python train.py --num_hidden_layers=8 --hidden_size=768 --num_attention_heads=8 --num_key_value_heads=8 --head_dim=96 --intermediate_size=6144 --vocab_size=13948 --hidden_act="gelu" --norm="layernorm" --norm_place="pre" --norm_eps=1e-05 --positions="learned" --qk_norm=false --attn_scale=0.102 --bias="none" --tie_word_embeddings=true --parallel_block=false --init="normal" --init_std_qkv=0.0234 --init_std_o=0.0234 --init_std_up=0.0234 --init_std_down=0.0234 --optimizer="muon_variant" --learning_rate=0.00932 --beta1=0.95 --weight_decay=0.029 --lr_head=0.00444 --max_grad_norm=1.0 --warmup_steps=200 --schedule="wsd" --decay_fraction=0.681 --decay_shape="linear" --final_lr_fraction=0.0 --batch_tokens=[131072, 262144, 524288] --max_seq_len=1024 --doc_mask=true --z_loss=0.0001 --train_tokens=890300000 --max_steps=3457 --dataset="wikipedia_en"
Each number is 500 + 40 x the weight over its row's rms, rounded and kept within 0 to 999. Layers, rows and columns count from 0. Numbers have three digits each. The size before them is the row's rms in percent of the matrix's.

# layer 2 MLP down (transposed), 6144x768, rms 0.0324, rows 1523-1595, columns 0-95
103:479543471521551512471576483510447530434471451485445572514489449489511508498472502442429467454464453488514459504514497474520510509466544495473411456505490525501511513488482509496515506548542513525542509446490567478539415480526531498550484420603500501549469465528506523442454495538485551504
101:484543528496587489555579505558491562468441566486441487472494546441545490475462551520438371473428489580511489443495532499468539507494489471482455527489482580489549517455491500490515530532544471467582513529561568470557562534528569497540542502522539552517503431495440528467499569480477551484
117:504536491472519435522554549493532513429468490434532536506572498491551467524509511501460573498515480516404492502465471478536459546448589460483424557600566517485568546446549588480460521516552457466583492465494484507517486484536439483532427482516496425482528577471425566515409479522458496421
097:480550434481485529501551443509418509474505529517496493496443481449527492473446526506482492419488502454537535450476501470481574437552554474439448482597527506510489535558532499473573526519467524508512539511512489509562444512524562544481561503582496504531539534501434520561470509519466495495
101:478493483482469458499470493413473497454514579503525544495561511439520542510460426483480433452418490546484498481448462428447516468483537480477514517478494551448551484559493513546513500506469578516485485491579506524516479517460521473480510544502426486506502480493529479546473468489509493533
099:504469519469483478521508560524478495576483441549452524506487506507464460490502496459471556515587549472549435491528570560499486552474462506483433436520531531506464496437494484527498514496453529524581507545507524544485468509513526484521515593592498506452498438483424490520489444541435511476
106:491492604527560513542574504505575479493488557493530435504475441467425476513482490499477494470457496475514509487436527478417455515473516484471525491541566434534562449457550489466497486503470516522468485522546543448485465547495486497520472486541496487501500537519462471578483479464526573516
110:430488523497511509456543537474536374546587426469421508533508484581487513503510522446506547513554519460524473493474441569526528511504545491514488407437494528437498483444517466447474482520499497513518512584530551576554547569503580506416498596449568540503464450496527473506540502455547536412
113:520510491564473514552497385537575535509478507519495568522453484493467538439427505461509476479540501476528467492522441509468482521501527467459529555518402442497522551529484477558525469450509486448566431467496520463497524524535532396520520487476474494454584516438521531523488479487494574525
098:537460480514454550512439571489530472554502485500513434482466540581553540519501486365505448548534533460542494525533543470471454463495500497492521534605468487591466417519493539478518491523493442486465499522433516539488561509539527465477545577547462509510447497530472555408452482521532447491
095:519479482520449506572561551538449497454508419483550447460488458486492541500401519522553514546437516486496549490538415478514519503475530468523464446503488518568488532427581508502511510494471415516577473451505523537533573509523597486531567578563482513521514582512474508435497498507463431510
100:524546447545523522534458455433545430511480549476493465523496477503573542506425548545529459505503530481497468454512514510469500568537488440451455535492512527551590533517551556504423486504468471540468473452460514537516468571455490470585526455503491472449463509450594520477491465475478484512
106:424509552528523491425534479439445508577525489421389485517528513523499478468463554509480474487516529488491464507443529515473617468453458491498441484530568438449516499529423483490534491452452541459539493506568503544548531462490517477525487487549530432451583415526500517503434442487506467523
112:444497540502527485525386513501551507563489528460575451514497515479530568562494481522439472480508507513523408474485494535453537512528443523522474514477449543479495506560504529502508392486558505421451587541529556529524479493485510509489451547510499478433505468528407517511507522512470464517
095:463512564509481535517567443448472477557481525464555509553517447512444509506497525591533487539497471471519431500527495474478510489527457510536506459495522499519493525528625488493498484502531521479454514457551562489497571501569456517478458506412453473460509508489441437563576447489514518515
097:478588491500545506449510552513441503454532472537555551497504521543434463456505459465448474520526527529527527579528470433549501528468515483553512435434511494476518559511521401444508479528519472437450516525525499505536517525466521439499514504482510475483520484489471525426474475486542454522
098:562531501497484454461461395466420506481524449537525548490517530506550512470508566498532411481524498558415512479509462423603454503458441526575486553441537483445508476538504467522461538454534467531465486510439493484540466486546493397515497585540541499550484468453504578482542491514543469534
102:534490508485514534432496526465416465500497498522428493453541539500473477564522495475505508521463521564416516472464479519540513491489434485505528510499487551536543494443480485559529509502484463404478542457554503533463502484455490481416530521456493487508542560464530432634523497520454481570
099:459509469471437564442491473531449553476475557551435516489458396489511508498552535507458498468565506528480507483525479519544519536450464541561488573518528508574486524460483521548441465478491468487552428471487467509505487545490514567462521561491464485531446459515458488539478570431499538516
097:534473427485411452554524482495580517546351443534530506449468465537514567455508459467512444539491523551458519471467490473504503531506517587470499527455445512457571501488506526576489478578484468547503497542507497511464424510455551508532506511580518570564485487481526479487487508543404479468
099:504478499591558488512440468487547440537528536499463531547453490438547475459467467566574497511477526496567435445430520462441492499540517498465535466487551481468478528526486472508516503494459502523517548534538494530474513526480506468543388506518491483507518454505517518532480475509445468546
100:541467575481484526544501467560567523475482429485495474511457584484543568512492455553524421484462523398482476501535534443542489469513498510448547466480451474511483484499518439547552462511455513450506521556535520555474506468517527502548464477482530474582514401481560446523455477516502560526
100:374483485477508439516459603528494461534545502406577498519488535479515502513495476504484500484473454480472563590504530539466416481564523487498496492458438560515475467531451549477559480459475523404460510469527403484558489506481477517463493473499487489471545382535522536467507520529529575525
094:510552431566473472484494481459469567452507545526504509460468531512516466460508475458388516458535505477437415516535523537515482444473458542538518585494510512539480487492564501563485468520526562535517476531439524516519475394528459595463523456554587423481494480451478490518458455522494490476
101:459468594567570509487487545549502465461468544527512458498445514414484488554567509552518474488479574448479462495443514457506485491487439502441540493499557428397491538406478553539514450517452503511514502541541467422518497477481461463514509481499536494455454516541478502489511448513510510529
102:512490499504551521497461470472450465513426461415567501517522501467434469490523509465496479535515484502483532484506508465403480521480553533505508543521556554439462468530458510478536539468487503504447500537502516497492524494450449528479462512501507467459433410540576464507577452502541452535
098:541469446499551448545550582486476510518504532440502479554540479471520431467454583542451568560610573501538481487478573478472504476462522534522538492451497447541497572474525439469516405443537465522526447458414579496543502498467499510459498520576475477477461479488468523476495437516461439497
096:516461515493485469526450381525483525467594423601496545425427529539500451455492503468433488497525500516511537527501514461486467511514483472478566449520495523478433525511487511538611501525517487502517502476444505497523479468451478514486514475529449463540445492531390542513507543478529508506
107:500443517444519571495444568453456526467494421531476420518518446570524480508479499503548433509481396449555546523511461425521488590479518531530504504538505483521531516584513529494478456480492478495603511495494481555527482531488544467420496560511515503494515535559508522529470471494555563477
098:506507449470472539493514532496542459512474420503502502441508548468571582500511518479479561475525507495485509558517531444448416474475555536502459519525495437416537515430497478498526534506467504478521530538507499524516475462504504532604515455554494459467500473507485570495448497512504476517
092:498532505465503545539491502383517475539516522474565554546445543572610454562440472504460496460454498577480496550477485505502448510546544546513561477520473526491490514496444535502524409535424518507510494531501526521552474530513537511533540478577495481391428490427422469556499569482572460592
099:507500496555558546496481544521494558412557550553519499495534477544543470516544512490550423462478549534444500426498513480494498476464543528507503539468512513547561590525513499511441476543438520509564465447491499508518491442493431562493511504464538513511594508527505478457515505465539523493
097:519498476417437563482422548495487511555506462471458506505528469528462552563475504460442531496497522518507535510451526489491494490505511490501518493546520427536411490497437453449461452512506517458490515439458555465462549516500501526453566551509537474426527502513564487486567492475558532544
101:538469491524485539537444478484475524421524551567499419455523456524493480466535551451589542524454532502582469499541506507510503502496526496490539557485551457496471448513448542455419471544565533554527567479572494465504515495499409562520440491491459488563552451483545539559548414498431560427
100:491530523459550514584523539473504536528540505486517514480523463479565543453492486520529471467453477465468517542491463481441568516541522470405510505501467470613517455465458486460557469417566524492489528530563514502538476476529535498541529462491463517504516570536479473465562478475460515525
103:615538532534501529445446461505533503419537519477512470454485483539448478540548534486476453485496473485546537533531496512483427474587560546443488550449498456476459487508452489533551516570536567457501592512504549460522542518536492495470538478516457548475517539543481468548495463606488481511
099:445486548510481467501513530468432500477495481554517448525541461516515534500477457511537470493465489510511523437480493503535512485444500493550476588556530450474472453553518466505485492459557503533498542459500527492481464456486527543504403518506543463498432451565531486505481459493499453532
098:419532530487471547591474533519492534494494516537551511475518479583498395489476540474463491586497508577493478509408538519412502452545472484461477475447462583496435517536465577466504453462493505510493539602474546538437424522524468487522553517497535502496484534548504490473540499481531480520
098:554515445486445506527476557466508487475567540563524518534552532560502467476431565540464521423500495530397525455507537529444489531562460498433533490475464456537561574473465484441497505540527526435513465461575507478507503475570554530531590511482528468423511485458483458594469454427524489521
104:548483460533490610453499511467444449521527401497505452510508536543535529496480499474527491492541472506567476572523547551484517533512442483446476496566516439454566497498445481474509540504516490551591499535492470454443534552412481535485473500413441484536535488505483549543462527533468426483
101:532474473455469552513542566509477467547510515400461518499504482471565490555500409506530513534445463528431450532422440440507502472534448544455457550522488494554448495452487511515605449568532583516520483485519509474493467477578507496547554503518458531525524511521508539529591455527481480449
096:489539499438516513517517532490519598562499497482487526487507499479479496567587551538447478525511592441507509496487494497515544530492504543516549506443497461464513423525480522462515471522444449487423405480593466506467473470532491581453483463468434487509479477484558532485543571494503490481
092:454445474541455511509551467418429491507565470574568522467455465509566517506548526475559458581521582487479546468480478518551507496523550497626459494456539481520521431540479520491499496515584406566459520506506489501537465559513564522503494482469477483515490548482472443567405422520467482551
093:548499432494516531490548456551545525537538516526469507434454503547493536547482541480444495561583486536505502509505493492509502530458487512557505485509530468432407532502590505482498539494547477514517465484479520542530491507484626466488523515472497464499498489539484433605511459502476521501
103:478523416481580470512502513520472488492520467484510520472464477525448539562433441447472451534476586520491466525402495474452475485519436493493481590472521506497473538524469481490523512525497460531479452502452531449439452482477495476523452463492506510552479537452466533554535474445468468427
103:544402450473446507540518463471498480481505501508587502518494552488490526548476488506525424518539522536496527553483490593535510546520467468529490480532507521621528417541488521552535558532478491495541494422515545415454472591574547461476520485560496477549449461553479542450556551509469485492
095:483470407386546444568533498507546590528535502501489514505474499531515525520509430469529494505428521561540527464461485501525482540480499468467429554480496548490396447533541477524527473478587515496466466516454508539535529476518534486499482474536531527521523425545521493389518556526488466485
100:490522449511576465514628455504544506517465532477485529488506488538485491490582369550535502480400467515499539530478550563509513467445551551491525466521514525465484439430500551456525476454477506483549483503519436510543554511613514514500420516532531536561460495531513496485568477485412465492
096:473424550530498541546479497519498444466489499489463531460502441463497457507489525513482483451505503498481466602524583502443485492492406498573490558516511518458549506493542489501478560451566504482439475474445450507483569512450454510515461509434604482509558479473503583497495447522476572461
106:500491469440437421510541550524444531499501519479564477492461540470455628502467407538541571449478478545512556489548545453516457513498558518510469508474532486548492517452528489479509539501567439591600449537512475473466564474579444479550527518500525491548437487497479543411521504462495468446
108:489548456505512469452524484453553510478504488465476517512504525504464542502448471496495462555509537469467484533476537547468469487585489436514559427544561453489453504486493440439555538474514552560510518486434499508458487456419541436449538473523477488456492497457557442446461469575437458481
098:459507527438464446431472460520492517567532462522550607486479571513526494468533471496480521542444486510476454450497520495479550492569513609478455547525482510514479497505562500490512448451504441524535481644537436459467484456493501542547503499478472539581574493522473469497517480438499505532
103:530484473465484489546479408489508472563543427501522458458485514477458510457461537550535518533503527567529461509526535505472456403471478550510481518473471510537479480553494513568576432487444499464545503466513547516460511532545425437507515544456524477545529520471441455470517477527530432559
098:505524505483466523446506447481467445452505501452520474529525498476489452503507477493497463522525416479402493506439489566533505495517465487484557485495561514479410535448577453464476562469487492530434461606520462469509543484438486515464536484509516564582520498486504512481487468422533501630
101:477441485502484416525518517579572585442510467537547526455476494560430463447468515485540561525540513525532474490443586478488486502538537552513479558556418488494488517543505506481496448507484447427452521562551497513509474449515447454439592558505515411506445544531423564510539545501480534486
105:526468506435474528420450421520525498473446517525461555478561522438493594431513427510464511528504460476516494513490550417537415536475492537575544480499510513502501530565502525458570490504546422506545457532464428502585461491584472486505545449488471561488532486482528504556474478547505456497
103:507513443509468555430495524517545609486468504477466497484499572477522480514475438465557461515425440431565455557490538481479510540526489494478505607570501505540461482478424512468499479545561517442564598554440470513450456494430549433498444547521440534494486458459519495559510512516506519510
098:481544497419474517506513459478498466515500444535506494499510477516461518531545443512503438472427426492455469511557507493521448474385529474460517488434498493472550488466525533526567487455576502433547423516536515515478517481505589486477515478488447509502441425487564544550496524491588426488
098:515487481395476492558459516465506439505427467532470533481461523465583474535435516559492515421574552503515524501542411540510488550412461427499511445496483460535511590485442517507541494523527465530488563546512575436603476512499493458491527547525482499446475551428460594435487470529491472540
099:455509442618475473446492536508451544511547463424507416510470503536491431448464478481561525447523488425479496509490464494513552496493490452613470475498564515495480576500559516517469515500480505515549499533455515457453524522582484525517434463473535545472503540462473490478546531516505498522
112:453567480566564476491495580535470548480540494526589529451522543484407525464500517506496513548487486478482446462526528482487563548486514468450554457572538519435523479563551448524438521406513434487520509461561499523512528472472507385542432551480570492454548522513483463581441533497449523516
094:494500574461489537539514491498553454557510520505460515506507473535480492550518544486507466535476483415511520542497453477492496505525488447483504456463423552454535529428483548462517417515515475429474555511482477491438487475528523506528492569519518469579506578529529578569413405521517491434
102:547537478497666520529496517525479530456511472514555423495452497529491550498522488414543525492535466428491530468415525444567511521465463551498419467557472525424540455401514452551529448467475517617538422553437516503464407489487545535472526466456479531529513517588597521468490581584438558554
091:456452513474498539452544553529472479458509509467478475543477517485506503495534549587530573548464523547535529494519418466526470544538435547468481545494551531514493544555461571479545494548441490520480467414450481539465509566426441469513476501499499508460486548491498466571536465483465552503
100:541508421518496478505525474572506539496527521501552561491480452441494469535555464448512470457500494531526420499507569492455501499440460463504507538495534520508498500475515535516430596457481552587468500504549543463559557446492501575467445534517487511518630549455448455523515474521519509382
122:445501516522461426487474503502496512463510554488525504470498519477499528485453568481500499509503449523466495539503450505498556552536595527511523535493515520520429540490489439472499525463546474563574487449556514497481497395496506531486506442465530458492467476407442433522509522499516476484
092:458455537491488539504491569461538569490458517517469547521461448505443501506522557536569538482493474485437525507448506451443458526525521440474500521520512504559489482538494525500508442514459529482503501437498490458557350503495481455469421535574527503611470502478534518486567513555469492500
099:473498463552517516515519562513458465602506475480525483493489509513510452568453543425431517440556486566505481491565441504588515510488516504571566527462519475479437492506510519504453544506487496482482536500443507433537574510463552462522512433474466435513528531532509572490543497510480474545
100:524523471516504482457491453472536482464504598495442486519538506509592558505497445512477473559486474442479508472524520509549470490521517476552608527478497448538510536456488522496554437420408523469525531541522507467531560531427485501480445472459598471517480520462503441462439513469495512451
102:501512462525478467510574462467496483499488467533508536538485522543481587528504498484510472523503514515480449475521553507525440514494520370468506528473517459556496410514510531492513543567470527543379442560556594476447454515487449468531444492585489475549523469472518503529513499462484489391
095:543532500485500540578492479556496455446524462472491381511567512570496496509521509522427461505454528543453457454422448475452580490516532515526496467512555537462515539424535475508514488543467476461508482576479534575503529560517574468515463561509537479511471426484504492519505543546535514527
096:492559498510543470440550480510532541528503455433462540494517480533477425498422568466461537489507501555492581440501488481499473560450523559406506574517496500503606540502526563464491454438509515510499533531489489534488553527451488447496526509591504500527523484496488472533424469452484458524
101:508539480457545533492450544506453567535452540494496475488438500537517546528549342419455530488506491449497456452500446538454470466507481531519523529447470537566476512445534511517472519518599476518434405493483452503533549531535510487518558544472526555515523477502537480475507528516517485473
# layer 2 MLP up, 6144x768, rms 0.0893, rows 1524-1595, columns 0-95
104:433494419476470541547403508550549495581565496421575505485429517500503561547500568503522513499521493475495480607503501449481483486571467484460509476498531462493466480517518506520459464478546550543455507505495502501431506542474539531486546534507503475471510591444519518484559522505536469568
116:495527445531491475489490578562444525532461504491510503458468404490441475504422504450503509499468495512562525525573539554540543534520506507431489607485540524477575564482503450567505524519408497481485542505539566570487485548572469523540486525540488584523493449513481555545549496495451523509
098:571533431513426397509484499500562553486493561442424510542499489406490505500510464473466548573511559492475575447556439536492489452408434495448518498511452470492568489527476536499499473541495479560492472507512567528499466526535526485447523530543476480499560501557506505508508506522604498427
101:532512494516511422441449494551479509476534530451517497437540540568560414503559553545545447472490471577520524489560511493529479541539444467583520516507483477519484527455518512492531511402532445513518533502520568515512514503527479476560479503503504525403498459502503571420502492509465476518
097:448519521523527479519519551457551509510500498471513461511495453461498512553493460444487611537478465494488416477593476502495497502533583547499505491477518490513474533521562475471464467594434531496493466492430490501505554583504498497518403503543557528481507536514480448480478519433430485488
094:474509475493503441626487514530511538459526506535494521515485536484454520551523475482462572493558481488458541572482546513452504536504401562504504475490517491531529491434476489520457495462497553465496451504579523506550467533479524506471476516507527562511480529541422527528493496531477592452
105:547497443487454468507562539439499469502470505438457478531504535517419461459474529511444464500498575530547505513449468450465521524459464475450572547529483530489563435461480508494483507571550536476461552420468490513509494433528481529542530488534489529514498470537461525512571480439450471468
108:436494520570511520498434470443529532454557492484502478425545526473530559484524498560473420557477539470455545548570563525492512497431453515460449504481547498518465525485518545468560483471474511513465442547510483525497512454560436512556528414469554508487480496444518462534478518510529520467
098:511488532502514519518586442496495520498480496452447556438440484502457511493507482509532519571502463499479461453513423490457555524585467491452498454491495493455568562533481520452507537493445564476564476443511476476537534568505482574477499524498476491539532614451511452493444518522502493528
096:518498519485498526473470471429433465502499494470523501509555546430544485505480456459535527506609493587553540547461493476418549442463494464520541476504545572450559447505422540562458550455455567537425506510467468513510504463508500473508420468457466512514485534439499483427475497495448458535
105:527450554519548492479524489487519486511537520481500456510496547441469470479530500585510526518490497501469507562493524415471480583529479432490504502544430522477527572484453509549506536415497586501477475523537572496472468497529552551528466466463447490446490483417424536492454527474517540476
101:467498542487519488478432414526557488504546508454498480484532470464584477509493466515558485444523519518475505460477505470495521515517529495444462498449585581442437462418438506568531508503519515494505472456501535513482499437459475595527492501459544545474482488528499552602515471552548569582
108:506473438472449476562527470484511509489506505550442547606541486483461472556453517470530517449519453460460476476566539525474471511455482559534528528526475514541483514471411473506529500442456630494450433560525460518572541465436538509501572575522469526455539529456506505423531474485525453460
096:504518533467480578519516515504442477547529532581495432543536484556527523508461480525486506553511450481503541513569451478543520462478504500487520507555495455508519501502456551504504458452436453421457549497468556463497570535518421570490483536491538594542389479543466473517441509510525437446
100:506482530535479476510519578460482525477469469469504492524503496439457551418476570459545532532523493471531481476502559567443507575518540530544429560552465482471533521504541520492514526468577520533535548549495474515483450496463520530459418550532461482529535519469464480547519465527455492473
095:570467549504486558515547558586533545452479565513556489398477522489449533524441424511537537548431430488560449541464492486505542488530472483541449442521532517553469468534469526483537476529495608522479491465463547535473472569480538460503518450479578498476498507509515551524463549597419457451
099:557435489588454512577431453503529482454464537487449419530462560475498524520518466514548533571523473457506493472528495469514499509543598514468487520508537480458489489530496531444454477475510474463550517450494549502449488498502512523474502517523517508493554579506430495556478490471480503519
100:558534498437476505533477498552492508423534466558528504536493540531532525457527546552521450585496483503524401423527436485551459554504554464429515465492477480524405504543432552534487508603558503502504497466551533481418479526386503424550558500532453548434472578498512473451511466537493543467
102:499421564549511407535543529414515528497449507482526448470466446449445515480472516542425477513578545456508493521500445490463466504504414517441480499473553503505440514481471430497567453507481463505457561471529484516604544478493544475545477574474475560486511481534447439520458390470529490505
103:512446571507478555535455561513549604486436508517450505426463548485502531567468426498511483566505554460513545511466490527457508472530479559506515495583493553489556602587535469592497473588472495523480489564505523513558511545482503482528467557454527515455437519524601546509474539515455501492
102:550526445491468510519473480521508547416447448493480449515427538464459500435500485545505511455503532535530528443463450535456554445533556530518510530543471438500472491512500579482569453523500423523521479440474607502557527428541512519502536466551487417492498553436538465461526611520493495548
094:556503447511489508507505511531517489533482539504489471462469459571438492494498461569513519474554452558501592484477563456563570507522471479524501519524493457548539431522554530465470488476460481456524491467525471537484517415506487497498594487509495546565519514516457526549566509490567501506
094:474519488524524459468484472553516551531576493544582538458490435500505484518556566512494428538501403489522574454529525484542472548515456440453524446474534568550498508477527519518488481533473543438532513416567537471501580567444535444516515541537502570495564526448555563528554471440532491525
100:428473489492486479516516514508498563525465544520490450519514530469510436516425543550503483465519526530547467480481524453458530464537505529476501537524568440444495449524556526517442492521579490497546509518485535452562489512556509519468466435481536572522440494530497478542438503519493560511
102:504479429517540513491467535544517494485541559378463555547491434460532462520510487461472578479543450514544547565469449562574502494444493457536473450519526520525526451515470525505427456463464570477511457526541521523425511520509531472492472487568481561450491521465508519562473533497465527487
099:477501508427532462504518489480487467533562515556469532525425445451563547515509452396484490428545500542554438528456475530524469487469479518481380499541444507556539550498536530520502500570528503484523481480502549556490527469440489508566473485408413479499527492507525519513462573455499420508
095:490596441489501375512498547543457526540527446436536514526477530427464489509472512507459493528519552525568557494548486506453452560571516470490432503480488486516529536500460569512486498540486531473563503553544502489453543502462567524461536394512518492461545487543564429511505496535549492437
106:544576482521441554536508519477511489476483503613500498501478448529525564533545502474503505470492494538563446549477515411512542457489483494461488515540540483464457498531484478573432518562519474581492516445496564578457498495480474421538477414481469564538549518489483556510489434557537554510
097:504596447484440433495505484455538497510465415576531456450483487466482504498543541462466388503511414427483473517524537515440485531533529487549488554483494462524473493435429482437435485499468540443500474497575519532536572472504549531456523451505569440551573470470458481488502540545537497462
090:531475464494433579567525494495492476510534569419518502455539521449516507477496473481464537515460494558501483495513509474561506466469534547525497475601531530500480473445520455459501513542465505519482495520462503528482487511536509508468476504572491477457474477494436552529568524524455516493
099:570455525470461567538491534526410520485518428568541568491441575502488517471511457593499511509508472552422507578492514490490463502516484459481493467504580484548479564470482447475463514466487508459465520561366482504538439560536550553483449500472576417469457573482465578521538385476456490461
096:441547537566495492482496407505501559479528524520543528508468471489508527480507510498519460503535476496398549488432527537489435498483566515457505454515443444520486494454477438555466476410489596493550493476522475504495521472487466510598496534463543496487528520487493507508486469537475506473
102:519490497449442509490426423506471486531551498570542516487522497592545520495466420539520452505489503457533437581517485531476476490465512529470540520523518579470526525514522514436544451429542505444480511491487493506504484510517454505530536493467517525459412517537507511543561473481534590519
100:528485528528454434460529472494497475519522551597519490507553506512487438558565493517508532535546501493520516549558461411524511472468439546533502494486448502517516515567530452507418547515492500497493503489538478502436401601486472478560511469532470531474458444442485485520535489489493508514
095:542494560525447456495530460521522533573526542519555496513474468474512449470480518478489576485407459494530526529482494459475496586441419491485517511511559489610493606443517477520533512440576492457482511462527528525516549533517524523515546473499491461519540516470498542469535534499502490495
098:502519472489455524533575538542491522494586541548496502445384541491485536458525543509585567557466527422531606539478456519550536434541534482558522431494450493467551506486468563545472490509526502463536559529560508507377514504445508532496493528423504481459542467457535523573568491562455499462
095:554448483503574514542535517494567524480507474505473422576498546475532471554540505601481531492472500494542515528491482465531539471532566420539520475515493463459527505436444545475567572448509455497501477549500534491553475558486529512559472480481504520475443485518509507418506542560459514540
093:492464504507517557497491612508501502509543453521487508576465483513482459527443495447524485446487497530494491491454477484545442534468537439475559459534461539525504484526511441461536541454442547480409489430512476559444558476563554518457502504458462521510520539543547477487608474452509532431
103:531437513547480520552461450494467545535530525436475495493547542443547504458492505516493514513512463503570478519589481580474474500518504553453490502515470479503537492514496577494489488479492476492560511478587487447495491540486557521513543513491473458478543487457454520507474566508533448506
101:505536440498497551413485481479514484496563486553464469467503533545515527503460464468530476508530520444564570469503485482482553504553511481488532534471517518440430386501524527479493490528400479523460483500514523470530483509464434488476578515491514540527561490502523516483451469477476527438
095:562491498479439489563547485508482549484481469495497486496504495492584429490507542522579523434514502461536527467521539505625495520499515460491444453544531522476522466490490529497571521575549528497530496468531491478462468512500530408495486514461578499475524487460470488484481517553535474551
093:405493574490451499568557509455501433510561465523523509479502481505500571446446450429455523503470443468462424529505573484480529458471533503556473435537543437493544449476409469497465536474533519502426425557467436462552483548540453492490462428474508519516535533448472524540546487480550462574
099:521499527542490473519550534494515559460511493469525545524492460474533452464493481452509517572470509533474505540539469504527485466470533505521470532484476547503496447521506433495486430511504446432543479436454540446545532515521562486505475509511600546526533543426511520427526526509505513473
104:526460510549485574519494457518475492510500440504530543531529621475510508514490464426518530571584476564510485486441515564571444516450447538516442509633492471409481503439477506546511491449529472535543472503473551537467496526467492537487512570473565474502524562474477514515427502417491441603
104:478496535448594578467519577510581450490522613478489465472465555499522464512432487473504559504501495517475482435458499538437379512437465465542505456490519499501492425568496524427505551496501428518490473470497489476497476444627504490599452477521482514442494513558492448443525621545468490506
100:471449493458512480468452504465554485498482458446511503556521521454498503487568476483541534541497513439451540461546457508511451394484384475503439482550481611489474499435517413559493491498549462480544522522588498517456543447493518489531464476439443494499475500496488521546477541422525499485
100:522564512446458525528482502536433386494537475533464537550503493560471558475513534531509492561473508462564510468437481534511518538473424500452513544593545470491508536460521558590501465412527512518512523567428537522511510526540430488505460597492438482453501497492514501464563534515488541498
097:430488478509503490493488509467501571505504421495478573577417458536509457465519428438576535538460470548604521531509550516548476538481531458498514528466450537557465480487490523559508499506419545568482480449543504442398623500515469494519439529493469519424492530546485476450469564564480486547
109:525534485495421474464495504426455492531524442468595493500544530533534505500521432490486605554492523559501529527483507495579555416524498549481548526474438457534514476512495521503518519457537402566531522498444462462478488504461489436516540595507478508521440537533507514468525509510462488492
107:532503497465465434463450505441538494611502432477484476506526507481505517590528408547548400487584394550473456552528510479529483440479582528492587510551538470481531516416469544499518473502497422507469448559465474480460472516522480497483507529443530529491460489462514458442543488452494501431
098:527494525476444550493413521503485523539523526509562458516494531481562504474516577494513498525542497501487548550515560448521465541465506463599498502521551506461495439420531500522453475540485604493511554473481533507528503523540454538517448465546486465490503486577490429497478539498557486548
103:490497536416618447457569545539475482499451452509542501462459509507473569492528512427494480510541528487476510563517530448547509466462515472488472490516543505473475462496462454501416529449490538548510503479573470517510486492467490483507471509506505522436464531472472489532503481446447441503
100:452551446432489474553515566535571501506486432491509510520552469499472571516491498449508521558453546467458482521524580463471427527482438539510501532506522543477585472504514532518494514490482529498525514559525443443436485478556502491432489499491447537494542510511468555475502476557461497478
098:505450531488511488579494513431532531508508497552472544506544469481474486542452558488587483527543578478445477511473501480545567501523513445553508539475437544511514422510564473490480596490501512489548401540500441501477481496544462493502444478506422515468520476477432529556464513524494520441
107:487478575553546447522465523510563550478491507527424498471489567462517510414508476465496474458544535421559529527515526447537458465481471510480512523486533507519427532464540505515431538614428475468439510520492484466542507485598443586516556512503533488496435529562529509500506490578474502488
103:540479434512453437548442529407507436499550452496491514455499480429486515474499503582483529573475463441440503544470526541527466506596555412516469607494520523484500482504508521510573553487516483496587465531490501476499526447494494510475518429466557469511449483455492498443397477445534458518
102:505486559497494522493521489505442450528478452472491522519504558440460474533509515484545549488501540504501467522489514497508446529455485519535409488527508443566441480542464523455566481557464521524463541518564506499442454432449485428496508470466437557538552387507502485482466567546484553462
098:533440439490553540456491467516517523441527498518371434476489513534514446549473448547532493472434486524605451505384535507451509429477527422465506552501529517489486521476569532493501535492452457509506473502486468508559508422579466561476484477502508397571516496509479491525484493459443515515
101:486495450512488468485440494514452504555528494498568555447461501511541492445516442441575512535494450511548529417475518479528474427435584485568527400500460461500560498514491511544510531526473568499504540504491480553518495454533465551450510473496574505463459491504473477464540443446530468504
113:611515411508466436525516506511551542505487513450542478493537430521465527560510486521541527505526454533434451493471518542537492569546560485451492480533552520530484449487472504466489458508467517446500525460447544544520519491476503474563469504504538486461452513541507404566524505441546479501
095:493483559478484486513471548493476538432431505465576519601435505511509495495444563521559502553519440527548539512588413515507484465449495549505486467404533553553522520523456506479536580560555418501527490483465489493517463476597506578580483504505501474492484483494481567551485505544477484510
099:491481542467527518515520510543494456509504588465555424532507491545494547533483515490497472499492537495548487579562487534534491453549523494523534464508415462551617541476500465495537506510560562537574571552453448521487517509495509514545502450432522593472509470521567494491488477507465523540
094:436530517438536486563465428417510492508483478476542462484485561527534438508413497494531440516526493559454536547466560530540548503453450436548454470504468403499527472463515462482526500519417400476438518535435526474556546527584461550529564496425458516512504519549490433523504439473463438482
100:441496496443539433511513481493543462408470547477494505568534465531479498495501505484434498521433466478472540452467492520514490525496472443518444472471419459542496470533482463542457399534436530495491533420515512516512524502602598498490589525487516461512500470550449522514555499560495406535
123:519447526489472485497485479556494519489503482539421384553458526441518470463498468478527430486513506558482527512443464518451569478558543502501491440492533481475524525443481507499539536435465531528490558523495452478516528511546479504486435510453476463474418551542452467589400495492510498514
098:545488440452514471442476461471478495520544534482472512439486539539480490484529396476520521470489526503480588579513507511464513497502486538489558483419431497477516481457479470477508558498524451380495526472542414541589463488508507519480511531549499475539525535533521466543506545483469416488
103:560519466532449487504526513486492545526506480434591522524518510532451450563455473451497473463553543489434508496505497489607559549513498438578483506495494475480521510429468507441516540514545555550475461538465542532510441457511453525469486473467503534471482516473532575512478459480508531536
099:483499473383474484463500472534437450552479534528573491507483449463522492492470446480460480453558520543480490503443537438514451503546499486624496513464556469492530594473492474559496472510460463560511514477579470463507482503468468437468495476545567534492564543508462457497481558532490463477
098:467532464439531454525511524486478490474520488504531486488527478453460491509443491554497488554492502513490496464459451445494516558470532486477499569541513504425509558477522572515476483540516529506509533514414548498546507493483510539445526491489448557480503533533409552449534523457535532570
098:538547478461503513492489499539521521531561427447553496529548530543485438496460467492559481506527499508489484496534531529505500510487488527515596543521495470572527510476471559517529543528428445478422448476536449498491493510487533546502471527515490492529484456537522446526493487517554564558
098:547480511510427476520455476509575506516475485492547558520518502461541450541474472567507487534408444449491418455453479503553492475469572494460476479528494527530491414506589520482479532466504446495479511496500475553565504500493520560475533451448495570564550509504470562529446547556459460481
107:477466487529449420579458556484524550502447532462452485531484528539500541467548526482455534483570464444458556473502500499464440490540417477488534498469546525468500502535500461509491444472533485479446515548561511446509531578476451522462513429447495501520495472460501444490530547519567557516